python train.py --n_layer=11 --d_model=96 --n_head=3 --n_kv_head=3 --head_dim=32 --d_mlp=192 --vocab_size=22039 --activation="swiglu" --norm="rmsnorm" --norm_place="pre" --norm_eps=1e-05 --positions="rope" --rope_base=10000.0 --rope_fraction=0.75 --qk_norm=false --attn_scale=0.177 --bias="none" --tie_embeddings=false --parallel_block=false --init="orth" --init_std_qkv=0.05 --init_std_o=0.05 --init_std_up=0.05 --init_std_down=0.0 --optimizer="soap_variant" --lr=0.00394 --beta1=0.95 --beta2=0.95 --weight_decay=0.072 --lr_head=0.009 --grad_clip=1.0 --warmup_steps=200 --schedule="wsd" --decay_fraction=0.46 --decay_shape="linear" --final_lr_fraction=0.0 --batch_tokens=32768 --seq_len=256 --doc_mask=false --train_tokens=173900000 --steps=5308 --dataset="wikipedia_en"
Each number is 128 + 24 x the weight over its row's rms, rounded and kept within 0 to 255. Layers, rows and columns count from 0. Numbers have three digits each. The size before them is the row's rms in percent of the matrix's.

# layer 5 attention value, 96x96, rms 0.132, rows 0-95, columns 0-95
107:133105147045144111123156091140111122100143134145132159120127163083134093137098131101173131103158127124143168114132116123149082121104167134120145141156139096142160095153159094146086143133115144149136159096151141134152142118178156124118100116100148152126120138089136150118100110156108137116
102:104121147137103160133147093128095118097128125109109137156153130123106102096076156113138147159141118161131106072141053157095129161186126175150105118142123114124125121113151091112107166118119100130142146155138105137127087134140142112130105146097115162114119137148121178127101156121152126134
087:086090147145177098123144159101097189172145135100131135147101102118144077148102145114103096115112139121124140124113138160131141114108165117105129116173092125105133158100108124147184146128122144110143111116089146131116115148140099161118121135172128103139099132145076133152122097129096153138
086:123099168166135110145094121106131158118133104132135136118139158085128149122150140184127118114141112109119138119162124134129128130102114098149188156148156114126152107132082166133112077130158176151125110113143121123089103111096152138100135110129153141143103211134101121160112134097130144110
100:097132111136174127178133143110135136125147132121129113058137100147142105105133168124108106129133070096106141137075130152105157138110128159116160146123137151102123131171095166135084133120110107162167151124083127154148091133126152128150117120153164105126135151117128132146104079115113100110
108:095132114133178061161132118129147159129125095104111111039127119118102147132095112141089095105129128135125101133081139171120083148138130154154146147115101144099141169169135164146134126146144116149117125155119120123142112128142142128145153171114130088106125139098124099146126096118126137121
086:117126151149093150101182168098179132098152158108095100134154147089095141122107126120154134125128166134138154133127138124108126165122061100119138109138135089124152120153149154101152155122142161150155116139121114084088101105133127162160125105147158161088117099147136137117136107125153147138
105:109093134143104139123135164133164148145063131122098120126120117093129126115115152152149145134127151089143077169132120130119119156094090126093134092114165119128121105161102159114140150131080133128141130082133166119132146108175160152136106102114149113142165147077103131127122090098120101155
088:168120142151122133142132130136148094099130128148093114120124100131166133121144148099088075066113143132137099173082157113119107136144152138129156141125120109078112144105134091124163124116151118132141162144163156120111104097117108099172148102171103124142108118121123095095146145174099135097
091:121136116122178118124137133115106152147134099107116104098165128144106099122142172159109084105118142123119122103107071130143103107137147091100097090092151113099109109149108152150140084095152154100116163126114135109135164145111107155107127144151136098078121131151133134158107079156163150152
115:139131176107137100123114094102157128096144122149150148145150124128130125136154115158125126166173107148131146058157111114101126087157097098177103158131123103124123150098140119132148122159099159111092116143144121117100140128121068146106070111098089156129119122116145132102131143171134135123
094:147122131112107141127125111087114179087099100128151149133123178171154088086120146153140113111120083152139149124128085129088137143148101091093122155096160107090091114129106125145140084175114127122083094081121121101139151127129123132131138126160144138126115128102128161145110124160114114116
092:190131107119147116076115144122152121107150122147097145138145148136090140144112127125111116128167145122081150144125130146170160128153133070093144137101118106148115142127125165081149109130115153086141152152109127131163153173159128090134137147151154161162170155133153153168134125140139109142
104:147120135124161147119130128160119137102099170134155100119105096114148113129114114151107154147116126130129084160134122130154095141082148122127138143088134179109118099141116158096154113131139158108119084187142184145105139102129138138094155057124142114143139069139123108094125122108112129119
098:176150144156106122132121126118043156159151111148128148125121107134125133144129146130093128121165113114112147128137091118104132117127173153107150168140158110119117158134103125147138110110084135056182138136120134131120147128174095106130103159124089116152135164136150129165128148148112161116
103:146117137131121121116175152144167072093136149095100130146123106065151101098131112142129105121098129152088102117162184101153108137114174132097120098146127145128131144148140100119086126109148106152143138112119120120151118099125095119154116097116166157155108155135117099113176102104103140132
099:130115149140128130127085110105125109145135147115136185104137158127123167140110127097128134080169058113103151158089155133161164154127109135114120145122139115177147147150114138136122108153150140106097095113162140132085191140093134116136111156120081133125147134156146120114076135130129124134
090:131153097139155107149107124169154113132068151137115110167077114085130125158130116163081098126135100135130120159164125119156136105135138100155126134163133133076133129099155134108106143132110109079076130119146156112139129100117130096110112122131122113110136104106150132106089090106080116098
097:141130158113114092107136117102101096114132186107124114137119145084149138145136119136172137111137139102125130110148145123142165131118131122098130137139143119176154141121136083117113128148165131120114162064181107151116166093150150171128156128177153135170140147156098146145105140107139128176
102:159176155145103109177112097104102127147132106098122131124167117165151173102117130082089117151145102100076128106105125134100144126168126125151110145109127175120126084093146138132114093100111139135165123184150106134121116128110163118126138141121146094134131141157136123107107135083107101126
102:127138112197107119119159141142157188137116164128128126111148131157082185094146156152137127131074141106123119140112086135137130092147164111115119148115131119161076105123112158132120119137103124146131112122156142091100150131102115100156130109120119100129106169114138102150151071113136140140
103:156178103160150098154122161191151147076139103064122130110128133119110159119144153153099132132117096154124142142095083112130162144134121126092099098076146131102128151128083145137112121131138148154132137122136143122102129173111122123126110133099138085105147165108137144124170128120154138132
092:131144136138120157155109072182148139089132133107188119171101147145116143151160135158149135108122038116104156125110101106122183115153114135119113168135159130125123099111162118117150145163099105121156143128114109114127130145143105116135090161125132118110116132093135106147111127097129119115
107:138161104108121123151136134104132182126121091133130143123132183160129110137132145165133092140130116115097152095103155120113099147194104135142118175137136129114123131123144104111120141135083111173101129126133118109149117178144157184175076165161124149108138133117134114137134140143110109084
107:107102148134135129098152119131090124155164184154123120088135106131108114126110137096139124167136129139099122161160166133170093097145121138128163100135132142177136151131169104088108133138146100161120164128140175164143156136153085143141156165105118118125115117138129161154097140137106157164
085:125155127152138111111109169139125123170144115140126163140124137114116151169104138108151150120150129128162148122117095151144144074135133100147127169158092088083081140140099130098066089142131147114128122124097110167113142134121116148130125139154082096135120069134133161134109145097157154146
102:144156159127142127115137147123146133115125108172112143133142141153115132105150142191150112126146085132138125111096096107109151141132112127160156111106183126113092135160105132143153120122120142121174087154130139114094112122117144151142088094168173103126155117067100151132072144136142103098
099:142191110099126158126120097115120136086134142106128128166142143139075139137108161096161185113149141152107123152147123114097122118127131121149089168115148130115144094056161134126134151140127139143135109103158129140143145125096093130129095119127180142115158115143148118065095127131141122119
106:127136118108133128081117098127109142135166119094119118133123152084125143110123127134183156155131123133135142070144107161188091107132129097114111168136152138135151146124137100090099136138140095109110112112146185159124140134158102168156132157121120123087120146165118152130165137152088130167
103:144118091129131069161106140146171085140147129118164150158164134132112103081167145114153138118111083131131200108150103104145158129104104152113103120130149120131106153120149115122150101152149135124125138145100112166157148127119124107136097117127114142109159137118116105073145134120179094121
103:114102156145123169143107146112138165108138114087161170124136166136193103109106119137126115115136122133145129112114090105129174126083119105089104143113128101106127119132119119131108113127095182122139087168122142121125133161166119200114121143142125105136162142130142164142117114175154154139
091:107105098123135146117171143125107113167114134164052132066161090117148117109110107123134103142142134129099122169121176137125118126138111136153131101145115124116151119143090126138145107095142089128096144122140132112153092121080145070121116091110117134148145116146132176119130129095136090102
090:121132146144137128124093099135163102135142187145109126120153111102109154156089126164115132180104142066128109137156124128116128159143141137152118170193125121144151159136118128101142131138177146117112126119120105128099139135126153136099148108167132142158128126133107129062086140154097136085
084:131094139138147115088110123137132105121148128101173131095147098102106138161109160094128127172114094142163125118152111101099149108137135107176091171172159132122149123117124120116159140126158131150102113138135102114130086181107141093072142123122135095127126168128126138072106138138148157120
101:113130144127162110068161077114134154154076150184108154142170142111138135117106163103146153133116116178109101125088146120118107108153141119108112105151153153119161133154138125135112161145098136108131178143165132096114139078156127129136129148124122080149119154128113144136144124146091111132
103:143141155115148113124133158139110158143116086092102098137096126106141108135093084116155123115152146140118107117093142140141139175115118103092132104094169114080130136076177112128108143127170090134127162096134124106190095099132108108144134125127138163143094121087128136121153105136125098139
115:125136116116157146110130156154113124148165121116164119140091145152084142097133108105099149152164104111098118144174151149161134151128154126122158131108151137133122113099121100155120108123157119172114105156161137108175143112071123101134154169108090146142080118118109153128148113107171080118
101:124127152139143146171102118117101137094083114115110108143115112095141131116123108102084105140107117101146124099131104095129149115113179123182108167119100123120145149131167160102135101074131168096133083160097160107146112106129163138139105119103102115120138135082141137123142125160168093114
111:140158097132126103159126150149078133102100086158118141123087095064117113142164146150104144097142158139143096109117116103146130144120154170160080132141099092127143180145103122113144128128096162113140120166150106154124152130173116126136109118131096117104124143125147130082151138128121142164
105:124088104118111171093141102082164117136082120112099123112147135129078136107087144116103093147131131086150092127099149177143113136161165128133106161150172145111121123127107111088126128074129118106118118134144102123141153137138148170151114142146128097132164164126157114114115165131125129095
110:107069130115118094133158121147160155138137161151130161113110136192128099137140144141102146120135129128106115131106112095152151139136133071172153125071131147137157158105171127136129166152124115130118154109104120123127125102089138138164148134129112126126158101147107151087088091158166097126
103:126150122085160146116152134122142149206145104121120125148150140149156160099129106116110147185112146168112150136122129167106107098156144119161108092117095142112083145112148136161135152108150147149146109129100164119142133118112127131153104096145145133167101114099123159120103090116150076114
104:128128104161137131112123106124169115132139135120163101098088150158095166134116146129152163144114106136083115120158150114149071133138126154135100136084122120155130113137082149153149099135139130173122134186145124102143161150152168110091118156100141111133101105119096086132135153123121106077
102:132132106114104123144171147124173112137150154106134109107146104177126097091108137092091125155120101144137156139143145130102144140134158124125132091065143175150129129131137144163178146112113113147099081131119167103176138150099120110145141094152126128094107149145121185149132140133139105112
104:144174140172136133082156144137131128158100091164088133148109107169113122162103140114140132103129155158077122080087120124149105159129107124116127136128151094110132162120161118145141118065132154146125167141114132080091120140151149107128130123082144112149139143130129127156160100118150120155
100:095121123165077154116130137180123178118147163137120129137147185131121104138161151130131082079135114105110130107118116134122131139139095142102134152128145081115087130131109158103145131098132131163169165106153110165125146124124108144133127172102146172138145089112141117139075153118115128113
105:107168146108181132096152102146132110119134094093111129142151111102132153125077122124174108104147146135117096167105137107116158142148135137139147133112119147134157140134101139108144155093188111176144150125121120090141118102148163101109089155099129103152158109140114126161134171135149128179
107:131153116167169113107126112159140141091136165173122111129113135145111118158116163136129108177154128088092135082155112109103153140134120118171130092114147128168125104121145129118155145201124114181111158148160110093146156115123133144104105135109114144133130108129082116092098145111125147127
112:105127151114102147126094138137134118144096127096145137125094125152126119161119172105117153119128117135091137080145145158133112144101133138132145111106146121137106135105133143114134137192156092113094154137082137089103088120123109132173134153097104120205090091118135118146152149136176107109
109:148099118123155144109099107123109116131122094148090104169122112101104135148144146129167080130180137099122102158126162104124114174127127106070112132126151087124153147145131098131112114105168122128127115111166105127140149163173133117102103140137114183104132106163107094092138156144147154137
109:127112086133111109135149110104142115148120141138081114167129118159127102102129112184141119159124112151158148149159086094141093086167128118100121125166142108116116110128149088132126142138137109116107164147120103178083133128160122142088132150117124171147167159124144099119100069111141132117
103:133113116109090081152164133133103145116136137121169114128115138143175121119125170146096130159118089090102070122133124132094085118073130161134151106156114121142105130131123132180125083164106101150125128091143145125127121124161122100133117123158171121100097160152091121108093141142121138117
115:102134189127135141082117104136115094138141106108167125174155116090147113133105150117166090135142128158129105101127120176101144119127157108128114159123116082132138148109117121147090136124122154167078115089154144105120130134168106107138106112128130119158154134085175123079160141127141137112
096:108158132124124112112137136154095119158078125071095128132138151141105147116113161158195125092135108122158124113158136135092128131091162098121166148137083117116120111064113122141124189159109081113108154134126118142158123137154113113145153179113122140159132124124124120148154133120117128134
104:134124117160097139157126107147151112116093122104171123075116115088139110151112178147126139150148119083134129136126109173112131076150126132142127149130140128141097116161101102137099125144083118125099135099081108150136115107115119150189183135122084115141104132143133118087094124096113102127
124:094118097131127093126131146144118162134125126134122150138090136138098073159105134136082110160145119137135121126142159127117128157126140105165136150076134115084126111127176154104142097186118122164119104150086125109114107082103091104187173138117144140144111092120132126131116149119162117113
103:100135116122131171140167120128078149105120073119135132164120125115111125098117109150116075168127100154176115100109134142101157138162166138147116138098084137119135136125127102097140117104137098166091124148074137148154166115144117142163124132124133118088089108123149134119115166104155113104
108:095094093106161134147135159123125149146087111131145165146139155122114141113082097074136121129111143110146106142111090172072143131159135176109147102097129172122107113141120148167134154106147136140108145127171122116131140120096141116120115150118103116151145068108127163159113120081136113126
105:140126141136148123093087089134128095151132136171135144127155172105126129126134114154171101097150074129170131100109120152108137149148119138117165138177143096145139105142120158160109163113101126101094146137121137130118125157147092152124130100124106098160147163093143103085142176160109143099
103:102113119121114166093116206101134101147167115122151105173120166143143160133127113100135185157156132151111131139142109136088140087141099150106143125117149138148144128089118128151132107115130100141081135159128119144140120125148113113094150124159099098145149142091121094118121184127155152112
111:132070157163134148146116142131104158140146152172143073152118125146134122131144131114127120125139125135081135127186125136141106131103148106111138095083133127120120131123163165146138091175115095123127139144130169112116085131126150116165188120178129128125106110104108106143133144156165098086
114:085140075124145181089137141142150150152110125103125149139094164113120110118120142176131095154125104119119089120132130151152129177137146144131112114088100095113114110132090103133120089145119144113134163149151131076135149120155115141145096189086133146153143094131124134159136115117140086143
111:075078109115122121147110106128101101124135131142147127131111142111125120144139150200147116151166119110124112144097106130104133164139144100099138106096116137149130121115055118139118103141121106128107168145154105136103171127123172180153133166098084145137146167154123124100111146102133113144
113:147130115143137128126097114127130159131102129109156160100135124178131144146120153129151096134162119135184138115138102155104143111145146100137155114127126188129125094110156151134093122146157121148101135096092159116129094139102101162120136094123137081158151135110162175108198111119113092113
099:110180108138142127085155075162114097105159156141092109155101128139077120144114113152148135127095147158153115099157113106124172139099129124162153144164128103111118127127169140106139135138131118153127147139103121133139133126159139102137126102120179157119107081076121136152134121093153174132
091:115187104072124162103162118187157076130114121133168145155092119141128119151175114124112135145152161118181131153147108138140148109089095118132106142142097138104136129125167177128137122130140130090116121140105123097126169165122101122123144112113145149149152108151118135108150117138154133104
090:120103134075163109101135096128124127168130134136132108147150116120115139154160149144158140140158126114099131092136146138140160124094136146182124133156127140128108093116114136113115108117161135141134159190080072157131124146111107105148113151136125176135131085136146120089115128094177092089
084:157129115101174089102154132147080151124141142077115142119155111121127157129109162124139149149144112102109124120192123110139124129132178080147153157140157124140133135076136137143142131163160134087134119142111126113119094139102121138106147108170132100146158105166096154161108166127154110149
097:155154148087103142167112101143100097112132098124090127112136140171100134140137110097163162133110157123132036136142161097137115098136130107156157135126109099137101093117143146144090116140149096129153136079103116141128130161122112133155180154117131121139115111129113113118120142101153100156
098:150109143129082090101120092153127198115170131091106158111124138140149155140148151118090143095085143166117100134124129159147138134113124130140126148118115125142095097135115156184133106117156120170133112144139158099100138148127136165120154135106123113116128145150117107099110197111125136171
096:107108114115126074128165122165127134163087138119155113165077121074120094106145183136122115130096129142149155175147080144157164138101138159127142153109135114127115139108115101097132105172127106140154134134104171120134143142119116127169105108155131127133157130128112173144148109089114138115
099:160149149142103135105070095078087179136124134173128140179137142132143096160074146125148120102132114125102105095106095103118144101126107126120090147123123121166150116118113136097137110187124164107121118135123119129128143145148128149133101138120099124108154141145124138146155185132140149169
099:126140136163108128105132134129093096116140113138093123119151153136108146148122127172127096108093166135116088135123118137100116150106123100176157102150114112106145087173161169105131135116115133094143133070078136121096109108144111123115118096158129130110142095134117073105143137114071093109
093:113107136113157112169111116157141088173152102104108151136173138123162156124150099161159112117134129118188127086152157109128096142142136167128126130122140123143147118114168102094141143160186098134094124152138163133145102133122130156140163137163108097106170118160112135087117117143109119114
091:159142123150120140124125124192082108132136119132128166115139109156105130145152128108150109142109123125135142155098118116113155103127103151143123111117143112099135094085085130081119106098130111156178124099122167121102138146148138100136132145115128060151134160183151153093164129183124128123
104:149129166094134067118129150153149137135084164133159150128095108117131090150160134139150118117151077169130171084115153116098124107092122137087146123119123145144108158106126083174108129137162123110133116109141150102148135137136091146138120133118093100155149141121103170137165103134137159151
100:120159157114143086137117101141123100131138138124135106088097127135099102128068144170130131140130111153147084120148129145141108100083123144094106104108139163085156151186147157143084135131175140140071116098143116137133116147116141134127152097120133093131096153126118159111119090132113106156
091:143111145103119147111160097099153102125124118136118115140156153189120106126141112134127135107084161130153138150121090127100139088168119065107098119088158132107123111128129141158153154101116132122154112170127110089145114175081121140104117094127109122141159151144096122118127112158164082109
099:140131113164131109158151139085116122108143081164150147147114157158116122124119118112090141136158140131130182141119106145089084154151096141138141150114130113115106151117149113103136154137095171166073126115096154125118138119146109150153072158148105135117137116107159093104097109128076134103
086:102146118183119126147119146121133138116134142088192094118148119122166097149118132113206113110120115154143126124124098098067134117136113147091107123136174140129136144123092107117135132096097110135118119146154112131117129114125129173154075149153176122135154108083135137123107142112135162131
098:088109125180141143136155147107158131106093135144160086131126156081125113156109151135094129118091128140135130126110125150076117148111097147144106086118165140153129154110184145134137134156129157139124129146095154104108107124135151100163109142165082071127154107154112116095141159117144138144
099:138111126091124080191095105152117136142125105124113148115098176126133143152178114123108085140151162130166119121140147111122119105123124170155140122117122121150100119116162094168133112146115162094148135084129185135135142140074113125141093095094119121145146127134143128127131140158149158167
099:105131126131112129078157104092072170136116114139143105139105088145142144108153113124143159135143159090126114128173151089146119137090114143123162055143118098137131138081084150148155118160148115121099166112121089082136140108100132103123112147098127134114141133154110160140138125125145114133
094:103132144108091141119135154131116144104150147090157138164148166111158141119106081100134146159133112104140126109134121126125142108107132134153113178155166140080125140110146091158091117162108133178164137110187088119111129159133159153106150127156130103115139060138123131129118135156139109110
093:123104091143102150121131075114120173092095117112085104133161084147093122135098143119121114164079147139120129121143139104121098129183153118142145132149103111137125098131159140136125160096127144096101172103127140107123167139114104113130133154139107132096115106135182096139111136082118167106
102:141173123080129133200075086119116101120125112065110097119149169116121132120135124100164127113141156124134129184092149141095119096146080120121156122096146124116134114140119132138102130091157110103147130104131134138143110099142125172118156125107167118104140111126137104109096139153116145127
091:139167153166126137127126104145116139127139127153118109105127116095062165078138136146113155118094098125085075132137103152115134111130134120170086159118150153124103151117123146141122164132139123128120077132187136116119163150117080139176099141093123120107100132131115098124123162107107130131
086:121137157114141177122128110113116137159118163104120144126140147130159147113164154122124174114099154123126091121104137091169136153081149062119162150127128146108152087151124177164115136083150140154118118106131146121138138131127135136102131143136176159164100124117102083112148083133151137148
105:136123124136106108199105110110120129122106119104123159136126126102139146122129098121152113145133105122127123142101119132098120116183126118075115121087125154121119147152135158077083076170163127131144130130130152165134112109104116158116141071125113124152152137159129109128149067147096084151
087:104124113105132156139158123170101167146123131121119164136131148111123158107140134126154123109085127093125104096152116093134118127151158169152094130161123107167144107135127122140090157132158139181101104108152122070115147082123155105156068108072125106145128153120105122121158132110134143143
094:143162124123126153106130076131118135189099121126137122180139136182159122125107160142095129140103075134133114099131122137115139128121138138180135089095149148128103119110135139126159130157168149147177149160107088108171149145129093140136145147163159120136147102160116144143176144124122125110
092:087143130130122137120126119073154107131129123100158162184130139125152105124125147145176116135148127150133148079137117132118134119124108152096176109151167093149129150130098101129093126144101158152131159099097108169100158129122106115162098118097092137172138151125166122152157126163094136110
093:140122129089084121136129151164122113132166156131140112102124145097116114124148137088149158083100106059081112140089162127107168152108121130133116127116166123139181116140136125094122126142084152108105104102117123111147155105139165088148146139099142129131127111113135124153085132084090131138
095:105135129110165088123133096145144133118155123157126114090128126131136122092099092097118080116100121105080123152132107085150129119100121131182167165127118105158155108106083139148133080128175115147117107149133073070125143143102123076131118148158133117134122144153124120121143141136134126112
093:163161134142118158141123123142097085099145114096125116126123187116139149107144117169123126145107120163110123143142148105161130116120129118108143148099167158138128124152142178108113129148091126089153121129093132111079134133128064162131149189099157145116115179122158098124130136123148093133
093:138124155161116155156107117145087180134115155081112149124114126153148125109136127108115110117117118115143134134109113129144136110078086151086154119142104130134094107132128122143121142150115131104123121115091120135128163146189133116140134128106125141194152197114149084069135088125143140156